Part of a small language model's weights.
Size: width 128, vocabulary 8192, 4.8M parameters.
Architecture: RMSNorm before each block, no biases in attention or MLP, normalized queries and keys, some layers without attention, local attention windows, paired heads, gated attention, exclusive self-attention, capped logits.
Each number is 500 + 40 x the weight over the matrix's rms, rounded and kept within 0 to 999. Layers, rows and columns count from 0. Numbers have three digits each.

# down: layer 7 MLP down (transposed), 512x128, rms 0.149, rows 32-84, columns 0-127
# up: layer 7 MLP up, 512x128, rms 0.161, rows 33-84, columns 0-127
down32:477465438433498537511469483498449417525516505499496472551477464564494483409389454493496548504530491521453523448486436486629509549466457476496565516557447405532511576511488550545449432519566516490446562473456563585521513447456448505510512506524525513461445579473528423658418607453490595548425578432532431479477557416483478578494541500470457456524506434402572546354519550497478496462549
up33:613471565514516437501461405441542515529496520584506572527454475497474417540479604475501410575490501427518503567444509539611488386455550399538485419577436482513525451445640456471478497337483454429472370514520456540534508509556450486428451463582540438556508622464444496486528514546496456550469457500495559481538481524493499638539500525522674528431472473466547584403466468431569411460514
down33:529473496502617423466400561470445509572424461489499535544559536481468502401487516537444469467566533531434429486413424517553488480482503457496531578553556445417476632491493485487408437528462494512419458475385387447493532514398536530437494450542476459498451490464539494461538606444546526557381477449537522333535464436578625471427461501565400541505547414503496514413495527462469480440551
up34:439559632601511509496368558440464514455451438539460491449523476471438508475552453431436504450523568492473537479598530513502469427521486523492525399481511502496479510514590498461576448461499434463456388555489660557444469510470409549531483548495447514571495548424480574441615443412552429514492436410329444364521451490469547606451385384545509425490444466468467458545550482547419497487399
down34:457583537448403539445427500567422564541541438473480475499511470549519453550501518598493547565587518428462603516491431443522541448507510400485585432464542529510435526415547502573500433501454400499516469465579462428456538413350503379502467607486414493555428472457490588460534437441542544508491486521463551446544594482441607466407523484595523459469389498543470531489471399523506593444568
up35:504523503527476476490536521483500495511484475503524507508479501519482480511514523478502472463477494522511529511508530509515494491507518482464503494502470505482500490517508513514496501486499506487513475510467499518480513511512502502485492483518493507515498521499508521508501473495528514533501498525493517486510496508494509507505486488486502516493513497490493495517481475497489465473516
down35:510509526495514496506516506484503489478488510460509461477494520501514496496491494484488521506508510483492510513475506486510497518466463507493518479491508508497492494530524490474500494511506478516492493478482521521514474480481481522521509502486522513477515495486504498504522512507488484502493503485505498504493498482506495494503494497513519480518490492479509504509496494517496507504509
up36:484489545458486499511568456503449494500499427626469487539504556504540461550604542510407517541510552523591597532496627517533524581600559500513493435477416491385543467477648474454594549361464449415498526598505611458490610502533443501504438464505569520566544584459490527558502408352468535478533543479491553441620424521438564569605444479454452459562468438414413448545486390560461427345483
down36:581551513387548532548547379635421492516499598476440335491584385443532518525487486518462499527463473526425512503497540466488589484504484449564419442511432428518567536517480467485482500404441445534451492509564479430535500474507448384481523669419567524476385516484486487502506447520433480468497470485547648464479483443533450591537521456518377525552336501464465485512448588445458483503459
up37:526526493522493457516505489464496492492512490498516508489487504502493493525515492484505495491476496498517506511506506492509514494508493509501507499523511510485492507499518507509515506474487504497519472526471510503490500532502499497503494501511498483523508513522506519507504487500518504498508503511506504497529502519502532489501505503513507503496522481495499491497494489523490491504501
down37:489506503494483507501517509504506508509494503522499502501504485485518520512501486497529500492496492507493458491523508497504496495500504498520495467500498501537511517520504517501499481489521507509496495472510495501501506497500469494499505502520501495502501481484508505509504536480514512514470504514502508495483514507478498496476497478504501510506491502540520490504514496521509505487490
up38:508565479510478482471509503479497498501480488529504521485498502506490497523530531490483484491465501495506510519513517517521494512511511510483512519533500521503500493525533500500509492481500496477514500509500514532508504524508510496457489513522518496497481522494514516513506492493519506513524519512493496495507494544492514505512492501495511510484528485483511499512489485501504481500509
down38:507500499498478498509518480498491517493503513500499512525508509508506518510535504505509486484504510496498494501499512507508507505509508516522511502497506516489524498461485499548504490506498496501495513491504487496507503517507494504503503490480484508498485477505531502481497500503492499486504485496505504494499497500466496470517498508501492502498509513500488510503491503491488508489491
up39:487523486534500485496489491489497462495503481511511508501503520520494474527514508476489482498463492502525538528497509489494534508519501509498516497528496516476490497498519509507513520480472492482502496505480492512503510508498502525477477507519503473502483511513521495524531464503514502542525495518476500497515513531487517497494507490502494506489517484469486506534496438498501459493517
down39:473493499502488516506509503511509522504528476502474486512513480484530492515487521504503498531509514474461497504505502489480522493515461493466492500494477464510497508486497503508511505514513519510496494501518498487477487491510541497485480482491491519496516512486497488506493505493520522502498502480518490482517504463516512511495484499505501495494481505538506494486510494491499481487485
up40:462574516476483447523464560414494456495374579452566524477497530534532471498594482484494507463477428528464535466470512505498477428602483552458520564562505487506525480529478550470474529423481533525524513498514447580454486551465537477445476565565521425601458555536463572556476453489539523525496577485516471541492474504403468452491524445467501639512576416491463407463396390566431457472513
down40:552414493516472454551489419448491531489519547524494456481510519550486600384432475496573565535571430437430449556524476476454453422441343430500569519455537443505463541527565479446443439350479477426367494443494519473528446497571609450560554485530499565410516430533509496598518641503435531545519530531458543511504501457514482550500548638542560491510531438514554527390487480374491520477519
up41:583499472562505509482525476492456507547581465473497499576415402467511465506545637538448549488478415412598584484516563497511541515535594531488536529466385494486484541523524443606460534447420478471510491494417523506606478541550527504383469522489518529460532582612585537493459463546467452549541543493420479509461520546510532541463491511438516425550505535477599535579554487510522498498409
down41:565380490409529585526499458542512569542577513500493425495552416535450521437482514551478494527538495434518413463533536489536440462537547539563480456521500541517402404438469506513567557561522568531490526433506461533511429410608521470436471503461488537378647473430510468490526579460527513583475531483536463542533488599447479567482520461526533485499490503405396477506401544524437560408471
up42:455583435481407508456583457495495519574481515474540514547477477583496519539536562434440523604425496547548480621577541520529524581497480481367446529492553473482453529530568469521538607528625484495597522452551489520518579495529615563508506492531428475480416482553533617427471498591485502428475505465452574537577526548554599446549465415427564426483497535512424450498510499629463441407474
down42:455628594527503433442499553470545540491462467498437561615490469476530515471480514539500578565486540491485453485603498515430427639430495520442531599476417498448495520569551467518408524465522423520475553435520505380500549555459534436385500559530531532543446453530407447399535487522495485444507431535537517439512607421564473485550441508532481528447460417479458538469458584492550511465533
up43:502553492568489468492530480468503492496490471501526490514475500503489504535464564478474488536468463498517520510509500514507510528509518533491522507522452500469475482499546525513508501498487488497563486490490511540513495539529526499465454479545488492530472508493503500510523466468527538508533526550442498484506494536489508473502481484476507512472535522496492465504513464479498468497484
down43:492505516455502510539511467472429537461480484447508494471500467455499495507539525526489509480531491524476474463496483487512510516483500523523460440474511508489508491471464519494467490518519515537492506489526494491504475428535455492527512495500482531507532521480499481478480521522492505512473472478499494518511508516462503513545511513509443480561494514554579588441499494549502488539472
up44:521530446543509520465540506510448513463486438555483524476506507546514405498527535499416520518499504528511482475498489499509481510521475499504556501542456541491493531502526526501521524487519442505520457551453472482520515542510492530460493541523436527508515535462466555498482484509538529473491538466456512493529438568505486542559453527495495505421471528496489492564510463529446438504451
down44:496537553465539500495509435510509507487483522477506486497490482470499477577475534517541531507481458500528447531506497513489543521488525505474503435462560529477495487558527486439534469524519486466541539484431482509445532485543526508484470472493501502481507425513529497490503559520449501496448523507474491475515558558546479420518487479468478522485473490508479523519477466446491440528542
up45:471563461562490431489505481474514459522516516504482462502460490486493516525488489521531493462497545493490497522519567496560510480519507504457485484504551511423528530566495498544514507443519486461548525470496566503571554495463463511502509459538500451468504497531525545493493484543503510534509457535484532508540529531543489535544539445492524508515494500395520554518520483534507491517534
down45:514509433518501474428466562519527525517501513535522476487502496514461520498489459504513515535475539483444524508457520495455464470492407525500525472487497475488563474481480503482472525443539528562506478505527491545505446511505509541485463498495497544493541525486526468446488478565499502537477478495486509497484517474491504533492473519533492524493516456491516494511620536490505481530521
up46:511519483533488499479529486487506482506469503487497503498473503504484493522481505488493487487480482513512529521525506512503499502514526513504517506522479507505493496507511487505517501479486513491525460520487532521517488515504498532495477498527510470534491525516494508511516468505523526496493495520506498498518492504496494497518490498504513509486512475485511505494486494511506480501506
down46:506493492479500500526496513517468487509487513507513489509491512487495513497500487510518491513497506483523515512498471506496496485528513498485521515477522505504466518501505497470496502519495496515494481492506490503500516490491481524496524509505494501502492487500516472483512472515487499480503504501484539510502502504499491503492499510501482509469466474501511510496499495506511492479485
up47:494523506504469475481518498470473498505493484492502500507494507530489480527516507488483495508472501486529532519521544489506511540503498475494501509516496526465459495508525509511517502460504501496522465504499514540480536495494505509472483485509482481513489549509516495485507461484539532499523523508472517500535490522482524457507478510478486498479518509485510504509490477498475483517510
down47:497500513479494512520474515504513484516465498496503500486502459518506554490482501504466490484492492467527508498493479511541492521515469496486505519502515496498495478520474501499501496510490491497503499477498512509493485510500501500512558489459507516509468465505492508515519474498524505483523516499481494505493482494486511481507494496508518515493486490501485500506514494529489496490502
up48:493532472575505502577558489498494386467478485455477482589523513474441409516542556425482524530518436484526479472476586475471538495469556506563489487470428553487528501522521550510459443410502537520548477547544490512523514501493459539527461545505571494484548522522532561535485507509479499549534509570439547470471437476547499559519426529533559484569490553444524492424550511511502371524465
down48:496496511511591451553476439478587515458519506524534549498525482468580512465411529516474459557575557470492490465469537492515472461425543489539529523459439481500484537468503488497369440546441478445350525557497477527486547464477547479558567508510549572453463462517481518521507620465445492474567500526487468510474501502539531600476509532587552386552415551452521428516483650514512561563545
up49:532538453542513487441453556422558495541478460528438538497551582482456520479503584461547553553426554501455513507478508500383563597521480527467472575607433533450458483594529477529530414447472548423520518474383607553524585503468474503451521513479395441592423534572463533444588474554565486578497445584399440513542509520514464493476380522497560435540523485492536518568534525524531450572482
down49:497506508511493485446511533431529426547577491472506406444583528503423505480529581503482514576514412578525549527427469532417424469479584547436447575574448517516521471513511474507405580541527519556515475514430560539552462557491504414481509481536472460512464501562498535457523430418512481457435444502429536449474577528575460492515491468540477446499578482582546520525530434465540417548427
up50:489515501537504486488509534484484479498496476500512522489489493495503506528504510461495523515462515519528521510537512502490495516501501515507497500523491522482509481513534488495510518477498503481514471526526496521506503540501490520476478499539513462496479514496525516505518459497510496512491500544474529504500482540506494500519515477470527500500517477472505521537493466512494476503493
down50:498523539497497499517488514508505470507516488477487504488476507488513490504509507448491554518483490466512454469517479521460507490496499508503490475532476494511529532515493516500490470498514506541503509477528513509492486503499514490488509496468461484534499459501502480523554537514542502474453500496513485513506503520531486491482509502491496494491481486506510529529480506527502472516502
up51:496526501517494479500505501478495485489513471505523495504479498503453476508508529507495491482511496509523523521500517526506521507523502525481541485509490515465496501521510484500506490476477478479526475537493526486522520541491503513492483512544494477534487493521523516523500461515517521512534482506475509489497488513500519507531487491495508517477510470450497494499476488482476478493507
down51:469504497502475488470494505470480476480492469501510484530529514514502497480497506492516520495505509515510501484490489494479546511506505501553475528453500513489510517473507514500511514509502491517491483483486486499503510473502460508520494481498466516489498497489498502500492499502507524483493482512513523508502501508502471467505496514518487471523524468535517516474503525495514483505508
up52:484493531507563433486473537532458460545408480567614525498461557487432460550568492490529502415557453482486504507458526579479517491576503537448504418581411574417500492499495543573599504498561411444526481643397522544531506595583579512502520398602576435504396441464462478486484487537476503528644460563391552571568529498482592451464530452464448504519475490445483405477421456512485401520553
down52:502520481429579530532384552606501501471466518528477581538558451488438503590508443675518535489619497465470367476402439508545506408573453525453459439583492500485499464428459491492592511701582486544455487489394465553480496562440583555526618446539538506511452540421503390525422602513504470556482468519466548548548529547502445537422525530503511431495523580483571474491534528462510442545489
up53:495502479535486510495504500486513510483493437500491512506480475516492436566533541478500486493473491499563509512511519513530518502497511542513513502513475545443519502501530527493534508436469487475512482572483523541523522557487489533450412493519517462527511528495522461501504453497554508522513463513451498516492471540492499501560503514484508505485526534487512542512479480489509463494514
down53:501522473509496506473492519512525515525493502486509497508501509470520503508493520497506493529463506509482491504464499566496518497500504518472522498510452517492507520544492528549460521514414477511459500477480479492518512462524525421511501490482509531490543494501520529511552518555440503475496495528492528539505510497469537494494510447487488460517496492507478491525468474502480480515531
up54:505503480515494493460511502471525480497511490510498486517502524515490489502505508468484487506476497497526515526539540505499502495506523485494505497513496523507496496504516497534516503461490506481517496497499547504497490534509498538483463500540493505505490515479498497517510478492506514502516519525484507490499492518495514509511487513494494498480530480480498495527498491506503458495500
down54:492505515501493538507478503489513483500495507503509481500502496493502529497497483501508487505513512538492487486458499491480484519498480548502492479517477508501509474513498519526508506511502515531497506489481521486495535503497531512538501488498521506511512500488495508495514519491514510507489482494508489518522483487485531500496484513482475512497500503525488487529535491491475497499504
up55:506528500521494478502512514496505492498500473515501501504491510510450466512505503491483492494500483505530504520507529530501506494515532501504524499513490534487499496508517503537504508501475476465529509526459498498525499541483491507485451508494505485506487504500497506507540484498520510509504504498484512491540481539496514521501496493481498487499525488466510520504506467496503464471506
down55:499539527503469500482505498470499475499508509487500502497490497496527510525509520497498500493527506490491482467483489515507501502470491504474479497511484529522516506512510503488501504510498496498520496470499510473514504487488529487500501505498493500498491497496501524505504529504531483507478502500496476505529506510477507505492500464524523520515510500506505479506494473512509505526518
up56:424517466518421541439432444476519558543458564482440531560560497613466458514571509543563497484437535450509513489588479502437462518553596517516629539591514576511423463489499568506572609485552480535589550532442527556476550557442575591517481571512561395490472474525511531442491464560511535446516559586481615582521469595484598485588493591473480579537535551537409427487523491485420496350522
down56:576491531459572382410470464499570547436461518473515397470449429451582490520482522479477504514484605369453388539459437467408555426439493408581525475543498434472500522497458550608534511582545536493613506560431405525470530539503559501472525502535559563472522543468483501409509645535458419415484455453507476529473496429429530574476504524563557452435469607484436509444502455530532483457506
up57:505517489498508482500526503500499483518484496518505534490483510533484448545504526483484475500454511495548512526529522514512503497523524511499513538537482535498445484529559492522529532466499491498498479501479508504503505536511519508470491491515486468513484545530482502497501475510500523501523544527489504484505502500497522465522481500495494515483502483508497504505499475534461420467484
down57:505527511453501508486470493576485528499515485476497509502517550487505506477512482496462527515524519496476492490479498496471516466470507482514516495507535488509485505515491448530483482529524494473489505505474518523516516484503538476550507508503489487445489448467511520439487482536512461459507475514485522495483508499480461434511486495498543495495529466510496449528488514447511532517493
up58:494515486539505486489507505470479490499500477538505528504512502541511485506502498478466494494489486507521499518538540490503515499525525506490524506504499525506499480506524490502523511484505496463505488498476535538507510520508502530462469516519520461506500500507508500534505476498529498510536493500493515501513500502476492501531494493503497501487513499468511497505490471495492489519499
down58:485499485494480479503464504504488516504529512467475485493477491491504523516481502495506497502488497514501494516497506515495498484523492499482498512496482491491502521501489503507496486503501516491495500492518486519513484523485500491497509481482486519505485508503488514512521510507486499499497512510531509485500529478500518505477477507500518508513495501487499485532484484487483497505545
up59:514529462528477487485509494472475504466491479509512505495479497509485477516532547477497474502477505549516519515498521508500487526494524512508524528524486532461503496519502503538503530478497471489515474551472507507507530548500487516489489506512502508510485501508519497523509452499521507515495508516467494509505479558502526498522524499480489496483525494500550510528500472495501481498512
down59:493462487502498539513462540479514493465528507532512492518489475504547499480484493485479494495478499548494501504523507508496461518452534515481490463493474466518506457487497503495529506516511523497515518480495503511517515484504500533519514477480538497500541500501503486515524502484496502519485497498459454503517488471458530491487502500511536471484471514476499507504508503535524518475504
up60:516560489520487462514491511496512504485487493511492496505457489531493508508502515477487495506491504495520514514508511545480531500497499513505513503519474514494491480496533496514503512493492493482499502494505501493492489520503490495495479490507496494522490510500493526525517467492520513496494497501491502499503501517497504495502499489491501505494513498479498488502490472497501470479508
down60:498494530509521508520492495538502497507517497524492524513516486500487508491517501524504507502497495492486501493506505486501494485506496502495527486472512491508473503498504538488506492495506483500511494501485487502505499493512506504532491532504494494468519491486473514492495504504474505506486499505482491496492484510498496490478523487485499495485495497498523484465510513495497505495512
up61:406450533460569381502522476426497594483471461517470511512431547520456539501632510438509575559534591510482548570513534499509562577580513559493526526487524549473485466471626529476454460445537457471458427512411487557403548435489598511490483627569588463623533482535527446554503481429524446502577553541458523517512551463480496471564551545516478474542537438462424515539387504505490476467492
down61:553434439519584437613535527602491389484515512620458517488419445464533463555520490606445532479607461511509460516481539459615461450484509486524518447480518462504419438422472582576440557593535625480459486490450506617494510546500581551509571451504399466504513390505461535479495532554510539559542503512472542518556469468488552478444599482402564566440483541407500481552578489504511532466514
up62:493517486541490480452488496474503486499495493509503491494483495502497479506508511495499503489470498494515524523515516506493503503498538522479512502519516517493506497510511506507509517480495483484507492506490544504485511524494503514510486513518513458519484494495510513512515470497521511518507524547467497500493502526486501491510501498489499503482513479476487507516494494506474479513489
down62:504495515465501542511508492516498495521511534499525493474499468505516509503493481496478490506500490500511498503482466484498505531510497509477496493480506514508517490516496510512479510528504496521481512505508527487496495474495517491518505510471520492498524506498510490523487487506509489489490495504500517534497496501498478489499473487516512476528491496497517516496499507512501501516505
up63:532525417527473517389618466489497475546501540459497473426360575543450454574598470455384561481562546514565554508534494521457554470529479546594580421489453493517466481577581465600512465509509536504553508544342497512610547480477550557450544602477447373515501540562488437409551459477480577534500465508497551533498501503506621421491486546509462515454609469477462478516419482496400439441421
down63:475542477441550507505473551510524495543457440523454506472664448474503595376461518592446539395561470492574479555453444527501461533512405446461416531556404450550438480579454463478388485496502487488388568552500462625444430611367514534575544507555424573507469441503448505364596522467456508536482480492524436456480445482487561488485505481479423428655413488542552450462479416487481502499513
up64:438475531577474585468552407399484520498495525546483468431491507482512579488511489477510484514461550437569531476722509481612475488475475502564453515565391625567459525522543458499557606486401398503499494573499520503470490566565501457471444462590564472550439533631584465534534496453516585457498536666473466593583524431494604448584472501468466425456489454399434528495488514458367373496406
down64:446532615512524426543513511487430450471489576499510523443547522440445491435592435553557464578475526469441538427463457478537428575476483463510524479502507516529559562505512505460459582498448515627376544511600461522510454530517384458439444499553477537562479502522536524526433771481455448524385468443519440592562514507529487486493549538467476510522524499461551500483489657458523487500532
up65:494546496561484470477507514473498493498498497507520505481476508535488490519497512478496493504459508493529509514534506504508534531518506530494541501526469513495486483509529505502506504481497480465501479521454505529472487523503500528487471512510492469531455525525536515507527487531524535511507485490451509507502507534503511494513495484482531504454529499479507480515472485511502477475514
down65:502501493507455494461508502488512492527472489479477507508467470459507503467502489537499491510522492500502528489484500496501492497494503482525502464472525484498501486487496501536490483502502534504458498472504490493530497481494453487501487506471487525500492498508485495481492481531496479464505496495502491497528476465487491490485505531508447482525502500508501529504529528511517519502441
up66:432507445494458377530489549481492560416524509496598498464486545494543544568619484503470501567474533553490507486536522565534541513565476502498460577484483524506495505506494584532497459462502561491597385522499465544562578600441537466492473520535517423595413584539448589552536481525525541599525529455506473512465424524478546443489487468498642463450525511489439459580420398592385504504520
down66:496520479542522517541505378599453582529552444449535479485477501500470592542551426431527633526544485553527407537528460456444461548445482513551468484478589414474463559489469517484457427699485537510609512472540471504488435509525447433666469641427436532557504440487505519566444600529422540496541558428517458498532467503519503509541507427610518434525519480463461574480471563464554459535522
up67:497605459479458482504522455525454497502549543449426483590574524585449482487500567449510460522385443524525494499499479529539561466631517525416506563505563503362450508514497576576569551460552506477532408499464513499499502523482532552496511525481414473513427457521435557441499492568517470450486520436423502516552556477518538460591417544426532547457508416530509402546518482564417437502560
down67:506430548457513507443518545517416576476591452513511537518456565563504458414494504455469548563514584436477424425558525514493404615467533520517452454527536457484363454552519549503428429475480499533492483483430491441454403432481486493518405491514467557506470558432540461508535544467492491436535524435503526469491493394518503552458510380513351456549484526629538460490506523562495424452481
up68:462534451489404483378553476461490402483447505619433524566526462462464479520522543517480526397432558548539594556526564591523460548511628518569539555523485456496485452618518539603623602446432518539467553544503506450510507573508532562445526473513457502531458464497513501488472424497506498555481558476470498477592398484517496574523500530443527591481455460488503444508468483569402523437552
down68:382511566493496432480406492600438420524506530531423479477529457490429455474440555484469457437505550503408521468391465557555450500495544465565520496445520503520522624564450493500454592550513589458520581534604448493470452554452489471470595434549459447532382484509431460494429462510482422524456390522593521467539478437570437519492461614572515505521436393500508468580526506605483558510470
up69:494516536575470500498505506490497513493489474503489515509496490488501469547546502463488454494469481526541529513504536531470518507490510500504525497532489546472500476524517519481498501470477487495521447504471534497504492518493505510485461526530495470505496517516515495487532460504525500502518477525485501499525487540487504492510502499509493497462523462497508489528480485474509457475502
down69:531506521435478506495510477511496496485483526468493493479543497489521536481479498509510500526549491546528501498464473517528511500484480495482537497500511492482524512521510499475462486535519545509485509474560517514501473488536524494501524507481479528495489492496493515503530484461485481472515516529506507485496496468503489495457485489504514495495488529474456496415494482480496535513454
up70:546492481537487507463567477542444533387530485570516477431475493523456438526591484442464469531516489522605540548519539519554525560539528502525456482464494527516565469534584554497483507514501489523464463542479496483454485560475541489502439589471492495495585512520474579575498478471539471468492508441497493432520433525514561583502546567441550385499468577529591470522420422586455499463477
down70:457523487505400435479490568595585464428469485605541610459470546489504566416519466509478444421539481564467521491562500514493472511534491508498531493554461514544542526558509389482486419558465505465489525545515578450564526499473531537486550516517515486506414451483589579579575434511507477521579518498498512546574554567468436487510454478511552574504465364490539518447447467454465483539526
up71:596492560510521485496523496483434458561485579465509409462509536477444522549577465473505423527426514374472525590404513526621517553567523506485623499545519534543545524401465511480474461459478509533524497517497496495556537584411545530486534584689540478619363524611590484548488450459473452510525488514516441525527529580507391417503396463498516484476518487494553512497547430552475500533631
down71:564441458504528499485537584500428552432630577559476482603574464478492551535461425483512435506525503424503446537463430430514497496557501425476512429400493570490619506502427602581592522559602526554457488433512450427533535512513518453526589558575575532517496481577464530560587425510488509462555476460456475561493527500578332489448462431492386467531434486588551490478499447446479558512590
up72:494511495459517430460523373550504565493416491523501471537558490466379509511532517441433524552479512549511516576489583463505620474570469436544522440512447581488441520471498597587511571444474471434492481517456507488554579495487549449492463422497412503625503608562576599518481473465556520418550632492470492580544475488466545527459570589464531439477531516453526449493497439634488431418513
down72:431472473501487464464529505493563461469476526482539552519443457572440522442472446507528582580536628529550545514474554448523440435398419538529491530478449532545468571513502455602512439451439532550441474556558534570470397472475522468492525491507461489550554456565496551490501399563507374403413513638541508522495507429552513402492396453467522510590493510501500377501464500529568451465518
up73:485574533469492458630437591474533509517437484500436493544534428574537491567552642478459484560535429512499540436496569494488519514436507449529590493511480457530465501560593466602489565405578526525524492436490489472514520479412443559476433554527501515477520571442456561481538457503468431529526430468490502511494394493467526477453431418539473439467522518542531388540550446530496455419508
down73:468463548491552485497427444502464540499527508469572489510488556580499445493441558456646480446476471536422540510583646514499543508478578589482445398421622522547435506392483475475525557519477503416424503549535533489505527457584511512590483515422554514445523469471559474470460491465541511520566640442465527551504466461491543572504488471635510489417548420487587517495529565474426472491481
up74:516523497532494459508521497487494493513507489518483518487494494512492507525493508444495442503459485515525509516538516529529557499494512516516494524530498505448488489515525507503507500481518500498546504499487509528515525537515501507494496499532511443501470510462524502481522453493530517507512493527469512482532501549489496521520495502496498506492513468486502492500496466504487490455495
down74:482478511522513515464478498489517518487500496535490488496472503500502473480486485496506496509518518485486495478499501503497503536493507530503499465509486483526523512537509467458491518519454536512495499479515500505474492498517508504512497507505498518473500492494485492468486483532524497498481517477481481519499506498493494486513502511512502491504471485511503527491478545518535493495511
up75:503565502534494489483483502485490532513510486486518504499483503510498491514511501510475495478491491508543517523503513499487512525502503519494505522534524525466489500508521500485505507465509478486515483510478517514514502518469491512486483512535483476505471528471500496518506475488501506497502527536485511490507504536504507492503490498469522497495517487496520502513486453514495461486482
down75:477490489488504510514465515514507484493465496487487497550508490468468511504500509493525525536531497480473525487483506475488474504502495518490528470472513485488463494505496467504466490478501504487500541513523519504501523506517539496502499473495487523484528517490534469495518477506534483504506514483509471495483493481494476492503497492498525515525492526494536504495481478497524479512490
up76:507495483496499496482510462476480501505507491530502520508490496510491485511509513469476499491501500497522511507519530498489513521497511493510501494522497519475498491489503497505501518490516485490506495526510512506511501504511486524472487501540500477488480527497513499507511498493504510497506501513496496507483500508497498487526478495493493505501537501498499504501492483503500487494501
down76:499489489496484516509486500490512514491502501494500504514495484488501473492522498530490495501487499506476500498496518495520478490493513519502516505495469490493494521508505528521489508494496491515515486485492477507504480515480488485493483514501503467493529495516484505495494513494502510515492492504499498490505502510484522503509509529501515473500505528501502524501514508486486487507493
up77:488548510503491448481529488482502484494492488514542537527500508536483492520519502514459494502489495496505570499534494517486545506506488508468514472511505524480491490493518498518504514478496483468529473517484505519532499539505499517477436491523490463527496515491511532508515485506509508505504498518485516501510499554495502506502500459487501514507505475481490503517486469486495464502512
down77:500467530497468499491502508494504545489500507470536496483527492488515505452497533501495493551535526436458475489481518458486492522484481500499503486487510498510507496524496449485489481498530454505484501476497501497477467503517498479539477494508526513455508455521498504463521507505505458489495490487493489507508506475450498486488506504500497484508497520527488519497502555484498523499501
up78:451554575473345492461619502400546551463426479456560479598331493452469514548641444477463515589508514564512574546430590607509505571425450593480497460517549538343404523482486501423523505461596446422489507528509510500403526493465572446516460594478509461600548541567578512468500420569525370501516443494410470499511515447495603423587465487423510536574596525464493463599585482469439461517482
down78:391462612488504522567423509502568524445559555499503516401484501389472499523473532465547576612485455466411559549434564580462442495508548497470446556488518518478471571514472524433447482431509496457503618548471364488489483507470510451420573585537419606462459490471473460515473438447568477504604515527428416547440530422476472505519570535495569516554524426394563520443528580536525547400574
up79:468734518481422504571428576407459469434458488483505489499529487545515548499505503565562490463460498556502579482513508516516467456592472600472499583559441491544499467573509539469510524393500557421541503516510547535464468537446488548487482582573544485621463542562457522554474441483507493558595565485503530412475355579485468571533527453474489523410560422376438427483449434458462494486536
down79:516437500558504565606505477467504502481472573526507459435516499476551621392471435468498620423605404460490448507566439483437502464446354578474532518418480487580479574545557500464573417436500504511433480425463547504526417498535581470590587428498536569469488453567481500627553553469507560463409559597486507606487438477510441549493433670518508508515436516545450443413510492433528534465430
up80:557504545503497512509544469483625606439559428488509490407486531552541467493451480566525377422550561526479588490594567537451547489610514423418554585485453587255497567506669496576503532497455354462539462628447562529374510639482483521428508544532488499515434496530526445469509464537452456485558373450484625592515575509485537333455511546483512583483540472504512478431400441521485511365528
down80:414515338482483522488467528585590560560470590463415516554653447542557556543515433504529468580558481507398518515455492453461521517597529568478413454469551472601521437439630516476541573518442507585532596402497490378426387522555546464448444494357476628480472483484590371372511493624499485442543500373439586473509480485529576575395530467446534545459487521582426472340400507544564407418428
up81:527506388498496526518540530472440489510516497538472563493438557518507467514498491555367401490503572493581543506492511470548478447602571562441500498476547519500517511537568469565516526470416514390501524498458434455446470522483527496443394455460463510532445516460543418568598474448463570524517551469449557439487466581499529526497403486399534479499576468427430442500451502528451437418500
down81:497470498500554589537404442537587477467512599516442467596535450434429495519434545479569610602494542549547494521494572439428511442403514540446436393486489531510489473486408482439424495519480516478520557481498453490578521476527497462531517510441549543480485508489558485464517494635488496619510529488550563426470485501529472556524504457565476484657527493555470496367505517436482513496388
up82:516534468530479469474497480440475502512499477526494517508447493498478508497489528464496466503477495510553522493516526521517488510509527542476509553511490550499497502481514500523517512483532507460540493513491498519506502553485509509490495485504488468518468500467520477501533458483509520504530495505512497486497501510492527476523498503461526477515524512468524512534471469505495480481498
down82:467510507494485493503495499480484487501466516471493500501525499516502500500495470480494512503514512488501477482491480490508517519506501468507502470524542501495505476520474486499500465510525495496500504524471460471493513504478496503523495558486538489459513481493536499502500515527480475511468491497457492527505488486509490492532522500532516506508518472537505493507498536521513491519490
up83:500468432449445529521603483493580499551520496478503471505401542469499456489606490466469495516550517613601557626497532469502613568530490568299517535531477520444461526588471495595564479495544481353513433552419491476403425536414557507496491565482477489447429510463604470581573474544670491456557530509445529493544473581429469512423494560475534427503585402402449508567381457566491337375533
down83:529482464390452546571473559539557621507536638540511448493567447359407569478537471518550437474467487617469568526571384418468516538466526546563555540527540545438434391393391429588535492604516561497575603559576449588482460492453491632560576445609464489504532459503556456417460352447498520480554523533472477494529470521551478564444496581511515489511518493484507481448579483561421593471473
up84:502514495532490488473498516470486490502487479501516489484492495512488490524511509485480498497458505476516526521495523507519503529511501471489525500508509516439504491514525505522505507473482486489502475494504516518495501543540496505496482501531503482527492506506503524519535467505525499508510497521486511501496494516490533498502488497495495502487529500511509497515488490473496455492466
down84:512510469514491521504492518490498498513522509517509492488493484514525532458503506501510518512511491517482515486524498503498486510474481494513527476518489478503532493479493502495514519517509508508460499486489491501487494520531507497493480497498501517500503505508512502504501494480491479544482483518467478483503512476502505501492483530509479465497479511482491519499523549494521504500517